{
  "init_std_o": 0.00559,
  "optimizer": "soap_variant",
  "beta1": 0.95
}
Each number is 128 + 24 x the weight over its row's rms, rounded and kept within 0 to 255. Layers, rows and columns count from 0. Numbers have three digits each. The size before them is the row's rms in percent of the matrix's.

# layer 2 attention output (transposed), 192x96, rms 0.108, rows 4-31,36-63,68-95, columns 0-95
106:124126110159095085114173150099101130088139118160132166096113134124138111080145112164111151116120100133138146079134069127123147065145090125168103135149158108129118108148128109154118125116131132101122138124122100142147118121127141175131083123132153135085136090153097152126159159125143138100
101:158177148135176061119188147102121115118094125146148163154175131150127133152130139110112128135075171111116116130129091143129080115096146102138157153131134139164105118101112121126116130148144156130110137110126097115132129102102150135153131126148102124104121152120158147102103156098180140113
103:117092103142144160145137115114095094082110110088133141119115084120138178100123135156112119121090160145139127118127144106129132128143172089114164127104124138145083152102110148133132117097155122145108103134112119132071110144121113091081111151185129115149170149134123142149163168105134141095
098:165081130140119131101103094159134175107131105135145102126148120144134171104148135088097152187129126173074105113101128132138125140130115112109098116174138161126109133131110169146100081118095134136123155100096123164103119147121138153117124110172150145086162149145149138141107114142121133151
093:169137120107098107173155130138167095173115107188084129079112086127129104120134142170114110119154117085151138130128157145159099124133147109135120159163123109125130133120158124133111108101143105172138113148135121102142127102158065166126123106102113130146128124127159152137116140115184116132
108:127117136161110158126096111112138089135169076124180110123166134097133116124145166139122125131129173122113150118161117146147091127087122159151157133155124149150124117098118129127127124175114126108133146142104132097148105152084071128115135132136109126074148143128101115147144192077145139134
100:153138149153130135120108127112059153125149122159141162124096107169108140139120120138143123110084136135111150104143114128111150148146151140125117126132112117156120163096130134114101130176088163115141132166120139119166120136144100145082139141097120171094133141153170167149076122175118072117
092:149125146155134143117143113136144115096126129111114123175127148147157114125098171103128161129148050108116120118130111173147136090144134107128151081120129136106140089125091132105138113132159141117128154152164150128093145104114087130127132108135165090164184147087092109136112112137100169115
098:077090130139155146124142111137105119145149125122075136102140148144082156118130143110164143142131128182091104110107157145142113124114091111136164091150154154143109146183122127108129175115088091086113119089093128130141104145146113086133133120120154125154102173159154134137125114103141126131
101:144134119101129135132143114127104098155152109133091101102147145127108200106137137134157121128176146140144098161123162136130116128120133124135098138160106105152143214119163125152146139147095136188112112160108135128135129136099107121082120143129164145098126160121109127141084085107154137122
094:136142140146102089139104165118143144075145141111084098150130122131132149161146122117134119158135152153112143107109175109140137084145113138149156120134135131133134097147142120136090129157130126077128107129134143149094115102103200077138155096133145169101121135110117153073155101100129126095
119:143160161142141184128147133139097124076140153130121125102128168132139160168134145151127153113151135137149152159169174126099084127090140133137105130068132152133144074136147160083105116144106120100143130116131101110138183156140176113110142128144154119118146138124144142145126126162131100137
097:142089129158145092112095126132098157126130103132157123148121135117148141175140094055115131100108099151153101098128118110127125086132147140116145168144124139136172164122111136155161113107125109118156135116182141136121110139101089118151147145134076124074143143112169127143116148117139125081
097:113120101093133105128135129095141122115134123123195151145111113156108120106115121149099122126120126126123182161106108164098113167167102141101115145093116148094136116141116113076153128124167136134162137083130151089108131127138148128110098131065132176112152125094147132151132177132167137126
106:151165129127108154111160118180123166126178115116163109144120148123152114123126120190157147160111151141129124100104118133120163127068146119121085116123129130180119121137116145169088144157113137088147140101139147143136163127129144116152167160086120116135100108145145167096112120108097143121
110:093119128134130125111129139167091124127092132158102108164129112139100113121126098145134141121110129131091144132150096126094171119095136164136102121082123125135151126122124127107121118141063130161113126153184100143136160109128120150144173170141156157109124099152162081204126136135127105115
100:103096137113121157098120131160131126133081118151140127106168131109158132126135154080175092167135081072131144112104145116107126117120147165122162147115139126168118115118103112075133121139145105164140129133127121144142093109106104154138141149173156154138096176150130175150089129121108143136
090:084117128127135093118155147159152107071147155127157123138153119179122109138085114111145123128118161108166118136098126104100154153125123118189102130118098123142162148112111118145138115121167132084150173139138114115098108107096126120151127145116122116072133110116174103137155132128160157083
107:156123102158093150127144087141140133092107167132130102116101095140112186140133122143107165097151126121145135119132109152132119106132088141128144134136107127129077143131157100094137127157114146119134113108102188135106089125090108157097147104133133125088141138093129164096138127162100086074
107:132160142113116120119129163085109108109142160126137143123129159156106104152174107136151089124143153137154157174144112118132138171122142144112204169140107100114152083097119146146124165097177128153121147136115098109126131136137114125116135140107097127118159114161117099157173130120128119075
115:122134167156114176119131144132129102107144168149182118094146158097118059169130143137130129109159160143127136102121153154179114165100150092105132112120113107135131155153163144119131109114146150113144136121143138112133102094116194120142112147120167138102135133110118095126116180101110125132
097:127133139137162089090139078126187108096129112093102108081106149157118152127129118158154140078107133126146094118091141148121127114114079114141137119160120139107104105112087145105094106103172125134138106112144104115098084133110168126108132118145125127108120113107165100147117117116107180131
096:073113151156124122117123150133128120107163116191126145144126096108079151147126116103148171112148135095173188155151171164109106143099114156118143099119101116134113124153120124163123071127134101139127129125129124159145129120101120147152071116117120128127118152150151126106094134165110152112
113:162140163089094088095124121101116158123106103121121136145110157194118134124099153142155119171197130190165087112103093097145147136103108138111095108118141130128127131115154139146149102102116137127131137134130155103133162115125085123118097136128153128121150143163091125121146119146121092138
118:168115125114107129115131128133113149170161149105123131119125123114143148132133131136130109119089119106118107155089143163115147132092122126125150101122157132125097137208158151103110082157139150130069077163114095153078126125150153096153139124148099137138149126132154085156108122083106123131
094:137122123099091112110125161092155152087116145184153170147130139115137153127129118090154177117096084146147182119164143137123158151147150097121099134139121124100122128110157082149140115185121114125141127120132100104141132149129115142116094132121173133082127133151097111154128180134122143107
100:117123097111139125108123122137141070133149115117081137140131112161099062125078134120086141119115066120091079115140109118115091115148146154114083153144141124119108138125113111079125104183117107158107147134119122123166141143119135148120114127141106124101123102133111115167141166175145125123
107:107099117111095125117115105099115169151155132158095116149108134108122146120144175115086124132140158149132114125107111165136124177089162152172137134126131172147165118115136135130123098089135107152074138113172126126142127115111140096181106088137109114135106114088111119075136098121111125157
094:124166125114109119128106111124100109141133120138099109161130163170087115134145159197109156125140124121119116159125101135148094150111135148103125141149110131090086169126186137163139140136116117103092097115135162119158158120157110133118087100100078089133117147124100127118133119135140077159
099:116106127135164092150143124117159105150142120163157134107123087109177140103114122104130167122104062103143135175116209162114124102115145119136106096116112140127130127159146121085165124134142084144158148128141138171108144161132168144153168106104141126111117123117128128129102119146133125141
096:136088132160120136142077098080102128142164154131089149099124134175103085165116126136131119162171104094103122113118147135135133107122098157154137142145118138107144095113135105173142119108113149092089125130114132107152137150095173135151108102182153089125106146159135123150124125139099103137
093:138147121123125133153132127077118117126099162114152140152118166103086134190119133137119148101146110136156179176162112120126101136125151187118122158109150150180112112113101117103135147143168110145131094153127108131163150139107100120145181151143118106110102113112116112127177117093121131148
099:148122195156118117110126151107133120107155137090141142187132164145141097114107112138152099118113124126146124134081089126150119125152096094103163116128170111169123160140087128155141140104163116089138140118115097162141108130117118089182105131140138136130142143152123166142181135112123121104
080:089124123101106094122145137134123101112169121123116123162172144088124141101145117140145143120082106110072152098089147160133154140101131153145145138136139111130119102153113156163105145142162129169128116110123163172098123064150153128117132135168166122133174112134129131098110083132109140148
111:126166132141169077126129115140153121121154094111145172124173164129131122117110128143155169133133167098163142152143134113155171164105094098132119109115147088105127142134124109147144093121139133137130082105113129132098151075140168118092133112141149095145138144120146118155157133103102146068
099:109113121137132123118152132143128126130169091140098112118157131141067154174133110132154075150147128151089079156121151086146158128127120105160114098161119095141154183148165142140121127094097082149134134150116137152128140127116116125138109143116125145108066123135153114127095093146144149098
092:127167155147080119142109121090123133176126120099130151103163115132167133151109149151094131204117139136139126128101101179122137150118144137112080126106139096113133104122164122147144172152161113154133130151090133150107118111126099132109092066136126127152153120152082136150119131135113151139
088:076139110143094145166143149159141141167110107117156131150094170152113130117133136132116115151115128152115160139137140152182153174162165135145105100121150113117114120166154132115114130136164152080115159125118109126110120190150152142111127107133076105135138142154124078114091144109158126144
102:102135150145097100121129132092107148126122111106140107186152154165119100182141131084111127127139103086129109106146082167115194151136129111145161140174159125131103138098103139152124156138138160136132106169110127127135149123113172160122119090088106119135169131122121125140121123160150148129
096:089137090122139131130134134129132142176116131139144117082127130122133150080121124130084131159133160135129146129041101122147115131149151134162145117164121086146159133132089098167160109146152144137128150106121138144140157102138135094115127153174133132158133155104096091125115142084177132145
098:131141175144112171133118155128127094119108138122107141122126092132138131147138189109151109120105151140065125155103123106156141173116151151122123153158136137157068133107151093122102157125129130164130106131128123120117139121151180162143086127129122148141127146134107176086189134143156119149
096:113117105148119105097131123196106140154115089100110121130178102172123150161143140145135128137121135146154097167130121140102136106073157144153148127119160131140144136135100140132149140134130174115127115165090101156142150152130124112134089130146084082143088103124109107146108066141137150128
077:127093106113153169096089130127143136087155166115137127127146153132131141137107142091150117134143086093092145117137131112141106153155096175109105142097119160102157129122088164086141128137114143130095127125109165142094116198149110170143121145140127143142108133147105103120111143175123172112
098:179098108117103139130139114085155115144151130136156114112119095083125132128115134106131113087133090072153129122104154180153162181105074143129157092149123116160131145159141109134126152097139095156126112150143126129135156111148117149114088087147127104150120131124125127141121120124075119168
091:158150122093129107130145151129105142105167095087123121152139124187131107144105129130146147120108102099128139150141089137132129135136149122139122168107160122113160127108169165131185144142155147127115084132127163099115147122140130091146092145126089096164148141170110084125165124147140104076
103:137094123136125153090123116082097159114109136115118125127176126084162126109171153129099077113135121122151125173069152137126132118128175123136104133139151131109139097127125106169117138135130106119100109133118139110137166125151170084142157148158135132078165165122091123101126116099089129123
095:176127122124152152115128126108171155125127110121128160125157094115126136120105109140129117109140116114159155142159128162149138130139127139118086112089139112103197089140163133127161129122092130127139175119145131163161126190126085149114105155088143152133112136141133094129105145093109159070
092:136111152128080146120112097108128142142131142172132151151117133126167112149136113128110176129154155097123140108142097089125126091154169119122099146135132150111101132092101132082154156152120122112125087132070142120141103086102127184108095133106156143101088140121127152144123081149136132171
087:112117126186102113132098155091109127153136098122110160158112151155137134138122144127075127099114101125158137113142111160118168106121136139131126150107129113111120132094125102134174177117086185115137142153147125143156103125121094126133165115187098114140102179161133096124119090116110107123
101:125140143080128128177109140096116157153126177150140152134108114101123123133148096130157091123107136150136142123140145085121148117163128161118156144079111098120122131141156125152111100095155134175121144136113123105134129100130140126127111156088108190115140132085057159121140102145149099155
091:148118092151129176108144119110141120104108126062133143115127141149142136086143140150169127112106102112165132173138170135112138092114157129157143098180131089141113142156164101110135124141168186129073095135127120121120120121132102132146178110134104156147125122104167132135101148133119140127
097:164119166158133142124153133134137066144099132094141134130130106101173113111110093088144176107080105122143155137116156165086125144129139138114157131128089140148156169116144101130148159127143146140135109100128133190155158122113138154123122137107142123143118127123156136130110054147107107141
090:120136138110125072099101132136134103076145102157074112107124112130107081107151136131150073120159130125104101123116137089134087128116146128106154106088094127105122158135100111142126125078090114125121113135138135116124119117138116130121095123091150130078117100107120107148146088126168106072
108:109131109114120137110129092112109160144117127125125127095131118140129122101129149127101114186158093097127137082111171109118114152154114142092122149131103148135096127107118153149141099115098117160149148134050146148110055069124097102148122126110125134147131128080095138106120104125109100122
102:121199150181127120108097167126116107107122147128173109104133125115117134134135107120166148109120153123147125125153105148112102114113127069155122072125104148140159091097122111098102138148103125104116069116078157131143101155094109117119134114140116136149116141114178125113110112100110137154
089:105149146133105121113141161143129147135076120138143159103123155149097108135142112165094096147114111092128140127058109130132105120127141093106155114114107136121128137130085105132112186078166138116144118124091145101110127139103137105139163157088156133151146157113087163120130136169108106090
095:160138133102154163145114109123161139123129137126158104119118084089136137135101089080103098112102181119124164105161141134109137145132124160122152123144134110161155119114106137153130125118140101157161103120141092103113096153096092139123144094107132177163118137151190126098112155129104174135
099:116130087122113192122137114154136161091152123139106116118112183113127130109119105142158094120179153141137144128138155137119180144144154150125120139148122125124149142123160103139137113074131142109121126150187134166117097115156128129087129105173159113154157099168114114106151139175107132147
090:096167156114153107072122096098142133150099068163128112140135147070082163127130119147132131105137110178180154128144126143121120138108123111144090173140112119104108127128145110134108121137149125165168148125162106127144112122142118156143122145062117115123126117118136083110125126099119134103
113:096168117087135120173142169129146135128091134148140123104112082151148136145103126156161109113115120093133152163116163163093134094134112117159104105134103079105163106154212092101133148116135163123126112107147142105098115127136163137127112123086136111117113115129114135096123146129112107117
093:101109080121120167106069136111132168125123107126154104116109103152115170157132159110144142116101122156087149135127163149101135126115126161152139099131123196096136118139163108138142151144086144093097113124138152151130121113125162119119128125117115109093133149124128115054119118140127104177
097:126151201110089112118113127138124131106084134128091143100123163179134102159120117114102148175141078120120075119180111088107127127161103115097110126136149115142132097059121130123118138093169119102130105091143124124136147143126118135126143106138136151109105132118155118129162148148114133127
089:124081086134120135106167141169162129126112131120148099110126097123123139131135126137106090132150135145180082168123113129108094099162109131135132134108127200135168137164092113106132138106100121119132168138143146149154137162113111130143119144193147113170117104099127131110128106100134170138
112:098153104075138164143130143142105104172127133099172102144139136098127115116126121139112119104102141136169118127148084085123091116150074126095106156110145150136092115106111113105160133139122096143130110101131114100148127174139088158095114153152106165127129085143136184115146148138131132146
098:156142084099117099122150153164145133109156105155150095153135058130100106105150110159146136080180093105146160124159129133145099118128166136137141136142092150146155173124116142124143078119111150121120118133156152109137133129110123159120144156112107124100146094109141124082130141083140107115
089:154087111128174160167119132124141127076172139116115163101138111136138088176123078126114111104103131151112133105125071106127133133164089088157166141154146129141119147134135093169142155109127139129140143108175164099115154122159144144133108138131141137132102084148145160129147140132099128119
104:117120099119112169140141076145106098167114104160118163103110161131133155111085127131166164091095137148113121147161124090121113167104152139061110142129113175100132139111107147099131133111126091153135113111163139142138135133153066146130123159161144117133113135137100156117138134159123107143
091:135116111133119063100102128108130157169122090131140137141106121138126096088151111146126102130090106124149110087122071163117161137138118143129145159110141166097119181140123117159131134111141101196102126160164136121126077123135135140111115105113128150152141088163129142103129103148124126163
095:135117089111118126161141121127164067144170141138137126130122132147134101128106074151144153116131161095139147103170151144113167121140121100167112102119136169103152126122139131106121110145086160083144160126083155128154108123127116077138137108160132110168105106120135068135099151122143111136
097:164150149168099150148116112119141156105155146116106092109129117082145127132110133105141124103168138138098130133145172115132099084167166107149124106125126120141139154182170149152068124124105112097089155164122121179131104119135145107142148119179127119127164117148122108109134145113113088128
107:118159112125133105149121153090138119132089165123135115116114141143145108124134123117084165122122168110135167175171099124146129110156145103143166128170164097101115101124163110137193144095120098150122099116142125136156071097147130083128109125137121135123165155114103126128166144098142139153
094:138154144133123087137116122134118125102117160097092159139114152169138139139121142146117145154114150127097135146139145088140091117143160101104175149164151138144098135102135129135092158129133142084135133131083144125149104138114112084131154124089103151101101144127101178074135124121192129084
093:140136104142151085126132141097139099131147114120133147116115086135099111111142111121075146139131166204141101126113127122130137163109122138091110111134105124101140123115076145109117122120113119161167171118152116182131142164163161138107147092099126110120143066156117133136104138142156152099
100:105106146127102163161103148108095120143157132131129148157128154122120110126152139124124158128109098113118177104166096103127136140186094167101126141144117116147074149119115120104158136140119150140095113111146129146135181161136074181099129114116130148170089133131118173158129126133113166134
098:114148164122130144129129157113143122114185107108109139157154128096084090135115131121154091168086134117074125131113158108101147166116142154145101135152116125170108153071104109116079121119123157110114107153105112138123123102118134117183141130165132144130093127111145112161137121089139164151
100:178133123103159092113134143133110143108108090130146134117153082149118143101100136110152129126101120134104150105106131129111095115092121145136109092105164135155109159173102125120104100131090167175195135112133166150115108120161153094122109126146115145151151136088117180135126151122156113109
097:131124083083186148120122126165158136098098133125130114160113086129131144135112125125161124176109105117117136144125114104128155130177104166178134101148147118158112143131148128158129162141134146108131127118166151147113184176123089151129133098122138100161131125103143165181134121152139129099
105:094135131155121117153139133118111142095104168160090132117146100098168113124103165141070122170159084071113162186146109125110098138117174114135090148129163136145137138097157116125141170149110122117127148125126113130098183155142108110127124140125150131119117124150123148119130158088134144117
106:157171105090115126142115123138139110153099139066138112119156153172137100179089126139105062134149134114098081126139127127137149106140129101120099128093106151095124142112120175112117157150108151164144124122122123115138123147133155145081129152109140090129132117111090159138164127152170138138
089:141134125119136151121102106133152174166143124156130092098097152120116154105175114138081127088101092138124187136156148146106152133137160124122114146119137121121123084139148132136116134108148075148112161109131151159084112124162093111143192109134134101126113098139116135146097156087143119152
091:139126137121125131143127141139169123120131099069090113145119117125114150130128153135111154134109106132156096100137101133118176128144120141119060136146116093112114103068120126115166147096090129114128162088143107127124120087108130136104136153110173096165109154120105185085131126153102121159
086:118129169165112112163135126110169142140158086153134132141120102141134126108135106150160103116144177142104074138076106115137131072112137166147169176092122102150144132113111168147132152130147133123133137096216144129125118135120141117135151127120133147139141136136148097130130106135132172134
085:136104110083144124154149118124169130159124137113160097110093119089147108120142079087135151165171123143107157126109091117126112120127110123114095100102111149136125096121104128124148159070122130143187167120174128086141140108164115147111122143141131095122103115160113115084108120123120161106
095:163130165126170109116117116138124130091097173130160100157102135111154124132138106116145146108130102088164129153139124117114180074144133137154158126110128163124104107107151132134131123147116100075137139170098100158147115094176139122112134145116146173103114135166129168140118145112165163149
# layer 2 attention value, 64x96, rms 0.0958, rows 5-31, columns 0-95
107:124155089131132110140141154135138106135086141137161155144121145166119092160102133146086164123127104111125162095119112121108163182144116144107180142133155158117116155134133125109108199117082100115163126148103162101140124106086135115148155149110081127124122115113123146135127140099081126127
095:138106140144111139133116098122122142130178129080140127141147107132159079064121085160097131140132108090124108127099105137108099141111110146119086101136114154140150156142158112128172129116092145127094135124137154101156173140084162108153131151114122078098112113105147154158126112166128150140
091:136142187145119157084119112147118133108109130125142130120128129156103137108148115128104152138094086157147117118150131120150117108119161128125121133132145146182136098151070105120149135148114107155115136150127136112160120086113070107134176103177151132143170134113139127144166088132175116178
090:144122112163124152131129134129134064141105140120137146136149175098109111139101123141123122161111163139127152127115125107151148112153110083119143110145059120124093097123120121113135050132154135130154125135122129081139114116106160117118174135115134144157160162106131117190116105122134164089
094:119125124182151130145137131149100141120192138130131095128119145099085146123097143127131095067138099126151163125102139155133137162128130100119108122135148193121145141158123127165115167151096116174121147125116132144098116150133101145133151159111133119153147108158174103120103105074139156113
095:119117131107112126140087106070091104114106129171119104118092153109159137155092148138190168096124100134085185097115179112127107143111122133183114104158134123140122099135126096129152148152135128146110144123131155127110148107139124133121169107132127147121132106153111148142127105138111071125
103:151134161147142090120145124121144137070103132125136120126109107142094116114158124120160123118113120099152176152128131162124166171089187114146128075121136087110139149157146151146100153128122170122127116069117172139144135119151146136133096149116141103109112181094096134116101112113122120123
092:117148125149082128154148160108144176141134122107108089104142146124105126167130115113171135157150103101131089107098144125102116112097124116137091100100127123138136116135140148121148175099115136162175127134141149102112140072153085155153126114133118174157127074110128119137138089156168150130
093:137133149099063132118139136149139133132140155160158082112071104119139136152110113144148128109155136138148138193102148157121103122057144093150110137111120174112143122140147158123112142126142102128131135111104147138075093076132154121140181133120101145104149106101123128119140135128142123110
104:138136152159119115104138141097131138118161118143124137086172133142100157151177131108122112164160123110132128137110116163123110170119151112132108110103142119153134150115191112169142169116139174142144124128088129110132177097153166092134112090108137160147134106156163102087133129099136142164
098:154084125093135170134139099171120148124133120152135110101151124102126133176110126074175128108163160106130110166149174089134133180139100145098117109121146136124125143123109145083146165095098098108188128095129127124096147116107127114118138129140101128086139111133151123133149135128131108090
089:111164107137147154098127109118075129107071112101121159158122145161103130138127146140099138120113094135127159145089120109124135123096094119138163160119113143129120121107171136174112117125133113188083105124126156102146134144135133173139120117134076099149172149130117140131112078118082146134
091:103118097101140076094173128136115123156078072152164138152150139147088098147145139127092118093158122127159143136148117132113138161079099147142144116159163144145149110107132138076136162115152125147146134137153125090118142176131112158119107108131155141103112124115134105161099131130158148149
087:165119159122131098157124121126150121132158137129093129167131116171130159146111131108144103114143088124128109094142187130111144139125159111145104158136145138170185140115123117117128101142125119111132128143099117165117097143135105149083140113124136126175069147143168119063150085167122108120
107:142123091128123143190145106112102129150106151168152091153146101100156141109119132126117119114132156162155161097160156127119130089127135137090122135152121136114106122124148122163165083128065125132118137135129130170092134105133136206084123106131139158121164141134132098126151135135126142169
100:113143135098082134137104101158145146117117136131073102109119182127104124121158139085128120093165105104133110113111115149149105115172179123142145097165131147163139150151113114187121157160096135157108118132138125066135094143125172136133136143119131141120132127111115075157135144116111123134
095:145150124152155100158118122133128141083055093098112146095112092156131147113112128107130122135152167126088157119114152146126154148115130103118129136115168157106170140147145170140122088102126122135160158126165142178090140104109132090139114108124150141140145153141121094110080155117161130146
096:123129131131134105154136124098117084121108165146139146164124182171125150152131115149088153145186109116152136149128136113117134109113101099129141123108149141133129095131141136135163116084099139140124131114102138087124152106161127148126142162129162119122126157189109172165080129161123080165
103:090114080134098142127115102105119156150167123111091111126123124138124143116129142151127146141114119130124142145151079157137140170139102128127137144142133155072144076114123140177148147119164141114090172135144122144119134172090122110114158101094143098098123109101115103151154097073107165107
099:153139172134083122098107129120097144143103158131064116116124121162137163118111129157130131093149149116166121128155151165154098099111149133116096134137121141106195093143103100111137117094116124175122107122132124116113114158155176104137113115108131117146117084174105125137109094097111150141
083:119130128129176132112127102134113140146101103119199125134127122109120155113151128131132103160101112138101155080126116143128150097156132173113100146105160136111099106090127100152159126104170124123170134100152077125145112138098115108123161149144156158125131102103066128104164153137158118155
093:114086127144157153132128123096114104109127126155149130084106122100110163111100125116117136137156147166127095159168170117115138123109155158137127104134144149143114156164122114137102100076111095120135138126130178116152152154071132112165132090111090143081114108131090081132137140108100101124
112:106140110159080130113146156152102089101193157146135153155148120127145111177088169134123145126122130091131105118153126121147127114117145126138131078169109122120159141141093148160177129130156186090129133131107122131120106071116114119111131151155132119120116110151144104105173156132144122137
104:147123117110096095122149126109129175163131167152168104155086112131129123087136095126129140140148150146111159123138131124119085126120131143150121127148126134119160089141154087156113143135114101083163121113165162117144105123140138122167107105173097141107099074146109088074155135131144138092
087:137131087085168156113085163147146141146110145099133106102122127075142100130106145157128120129129087124113095144124112100084118133132130132114125071143156158101115163164111114123110094116145149125141125120111103105093144152144123082127130099106133095166166132152116164138129079127134078141
093:115133134147105158122140144141082126091113110138113132142090156148076122149131122078138090115121155123154163154140160107082197142142178104131159143108135143133149131145135092127109139140110138125092071154134130139125099162127118112116133120141100124107147122078121162146101124138115077108
100:117128117142138128109172122134132104147133122091082150072173142100102160124157116117124100156160132131119121111131115124192099155161111106106101127139111118135177130151121138135145092134138123132167150153079159128112104136103113150139121144137092185151142105124153136083167120105140165132
# layer 2 attention query, 192x96, rms 0.128, rows 96-104,128-136,160-167, columns 0-95
138:150123140115169085110146104122107136099110121087105130131145129100121149118118116109133120099109122185082105136148111122148126133140154156128154118120164143167145133174174115125105093123103110154156147117182111133147125110147134131111121160161208130121098123082114155130126136127112078146
097:167096167112101108067174117165125107148138081134141143141163140163136074160137144152107137145115125111117118150138111111135105152139114129096119122109162104129136107118159178157110114111163135102123110129121141124116155145144075133130103084124085134141123138169161130139114123156113174148
099:139059157132159119084122127133173104135132129123135112107127146127203130132074110082165128121137124162097134101113113123099134136160134109084111137085095135162123129151097108085168099130149130136140145118120137158164138131155147124124141120119095140156147134155135122114175103133140126111
121:157120155161066158118115130146141162128107146133138105145105115162131129109139166148157117124142153102154138114118130136085129146157110104119092126133098135115117132079099138131135137139168111125124127140090150131136139132118093118106093071092086126144125107149163118119170061154161173117
103:160152150165129111148124117073144125121081142109158106117120106127162134083113083119160125159166143114128109099128125142138112147137104166143105138131136179107147125084118103100118119123142105102140148088153169112103132127069170139140128097149131121128142096098132145170136109113152173139
119:119133137133104124125069138154142118144106109152133128108153124176130151120128101178155128136138124065147114101130121119116109124117115180134126137096111108136126133140121148101108179144146131156118100142072135133128164142182057167103115117117091151116140157128135113105092120161112139102
094:127125135138141133100128127147122090106137125136152127104130130093169104070135157121159114143144165135137159122136080157153138157159121082139103089141136128142130124108080151082147103142122122113141135067125149130180120107151184145099095135154151167139126162122130149119110111130169105131
091:130129143135103157106162080174145125114122139120151127147095122124106139144110127144119165123116143100100133131125148140114125098149123119159099118109095189113098132132063142130135112154196127107142098117072140151128081096120113111161155119118147127160167119107150117139179113110139127100
095:184109139157149148115085138163097103140087116121134122110092122160168139129120145137155100143115099129147144123122106130145153100141118113076141126150111147170099096126137144125129099130168125138159115153109126088110155089122080104088100093080137113143119163147162130120131174125147144145
070:136102107137092150121141140143118146129122118118142137139166130122145140148115140132146137115094129137158129121134155175113187105104111099104113121118109102121154080162116130105117051164139126134137172096131100145129113137128105131111226109142129120142142133142116156132081156135137172128
091:122136097132136143129115111157148100154145147147122103145136121119134158123106154121082118142131117075131176128106111077099093151113119139130151107135131120151124167120171147134128091127088145108188109105075109081131138101078131142136104130133146136136149133142152114103183104131182119132
078:129152120116140115136139123130113130142116086118157088150116128109121157119162099063105164118093138109109092119132151136112133121059134115131150137131138138106116117149135132092102064124135120144177132122120088160117113124109179170126136123130149189068126114123096119125103116123134103144
077:149117151139168113119094104091164083119123154114128130135132105150151135138116092133110127128127137121112145130089087109137097150150115134116158141098139118137112106141119166125163129061138149111163121121080135112098104117108179129156086139162114125176087116131124102170108098130136117180
080:137088140122128122137106125132131108180104105130157108126161124154176113127105106166104087106109106172122155162126141137142134109146115163135157136117154144129138117166129157105106125085158112128154129160113107156103106092072122147149120093137121128104146115130133157112094057121128111177
085:145126169094148119141115098125111129167127151175115140173117082131141129098154125107141104137166174142117136139118135116114145174103137128115138159151128129144131153098130056117116190146149112144116135097130164114134165149178080139123085125133135099135116142129108096143108114134092147119
069:132141124127125130186111113137087142199133169115136121105116128152208168136128120143136098088082152137132131111119154134104135127112147152149173162123156139131122124156129125134081132171137108129148132139091149141075117124083136131115154123118163160100152138115113117110102131148124120140
083:105108150137123102139169145127127123112126138147104121152110129156123130127128137117145099126174122129134083118101125107125162181132106089101119132119148157132128149094106088143115159073164135116177118121096101122123097127130116114150123117183115105123087109140147096144108088066133188135
073:124106168119165092110147110113143119088103100139133109159135101100091100114134106122147118092132168127119146167116092109145127118133168137143124124140134132094149110160104137139175142092181130128116117088149146155163193122124169121145142119126132134099110110118100141139149100135110098067
098:109112097128152094119165088143104140091114115100116139127136149147124156070141084124090177109127145124118130094141170169126125125154149123149094134130144140113145121154121132137141069108074121202132085097149092143100127088146146126109159141140133138118109118108134114129140141131139131144
082:133101161125089111126092096146139133153123139159110142130127062136116113103121147119142170155139166098177166146142103103128115144129115154147139144139138149117095141095145163086137143131139154155123088144111102125101109136160105192135099156127093129124134111153160144134187124101137151126
085:132093136144100110103162076076126149150096101127128160093098103123159130110095107130149155125110141153136164162146142137094130137127127192133111140133130146132125139111121142094103099095124104187156128151154141140112091120144105105141094104180107135112142101123126147113146089110109112162
098:141117182150074125117099120125133145141115121157174085115121092132158144153139150153176118119119132145169116173145077114134096141123134169107132147120138126123100162129149131132119148108163130074138159095075153149127134145128099144131080116095092132115102127148127136090138134133162126123
092:167111178140130113157133120159144131143084088133187115085118107119147127112100080120186113126111090147109098130154097145122122127107095157087111133099145128101127158160148123137106138077177129122114149145120145146102124141138130119141084094150111090129123101104146135128098149109127133124
106:171138146101114120120123116154108092160109072145134109143131100136146123173140123168149093109130085104186112107146093076133100121143128153123120153152122152136158119139146125120111161129141114127093109159092170135146141148131072149099123091133126102149153142132124128133096085110127087131
118:130108103156110106129189111145110113160104092147129126117132087106192089118106146138127148097105119159133120128158122136103141154113111124160133107159149141116149149163130105157120099131121151116106138114177149145153097137155137115160103110180127132104079146085170106114118088112143117142
101:146158131127096160107117126113134112149122124147136139146138182138135143147065095130173132116109157143168146116143061155117137085151117114134155117105107179113102126129136114140122113122154132105116108103097118156132135127133091143125139054090102116135134163149135156111128145088136093099
# layer 2 attention key, 64x96, rms 0.13, rows 32-39, columns 0-95
078:137164152131130102124129167147149156130135132134112091125149144138149116091096142131153106143118125174128113064108110128114158187103130144160093126161116144137100108095143143130119138118132115142110134137178126170109134105113097115122147136168088122160123126164166190137121168141162113160
089:125139140163108159128074152095106128093152132079141112106141125153130140194091147157138128142177120121119142129165165138176147088136152143157155116117151092153139127145112096141167157125118168127125129109143077130145159100145123134113164124178145121117140151138118129121112137104109108109
104:144184136133154115110132125098101155156127084085121155118139152120141130134134140121132145113096103090122161130125124142136173080139132159081165143100117144125134159133093179151131109140126140083074121114137118109141075090091158110136131156122148162143154120151134112123094113094135120147
081:095101073142124124152104165116127130102100140147132152092113116128101151114120141149140128136137137108126146161138093164157140121143092193136174139100126083095153138125125143126137116111140167122166147169123117153168124142157127165115115145113140173112141117111085105104124129098095125070
105:130145106178115154158140108136106108147132103119147138130108122110112146166107121155131125132133102055103149137106101132147150102148089170142137110111127092164119175158150109117117100136116168116120145165063109132167119112065130127116130121122127175106128122119161132140133122106107122089
104:120107122103142136129151127132174113100128126104101138092120151123158137117081153067133130116104130117098162162098069129129126152160120159154126136154155110092159141125132177089115129155117101108122191125132113130121117139156167152159139118107183115153142125167118109092118112112118134135
116:121126106178144111122132131093108120124144079186131140160123132183117110127117097151111157091130117149121126121134111138147137128163121125129134165121157145120123156151069100156127131130126149126132116195081087165163084107124120138137066129157120119124134149135124090140145120153104105125
089:150136136113137147169145124106147153125101145129117106126131133139145148130158084130154083120170142120110159113086124119083114079107092104133071120143115144117090113116128097151119162096117100097145098150148135169086107146144146149163110090112132126113186136095125137119116109158128097101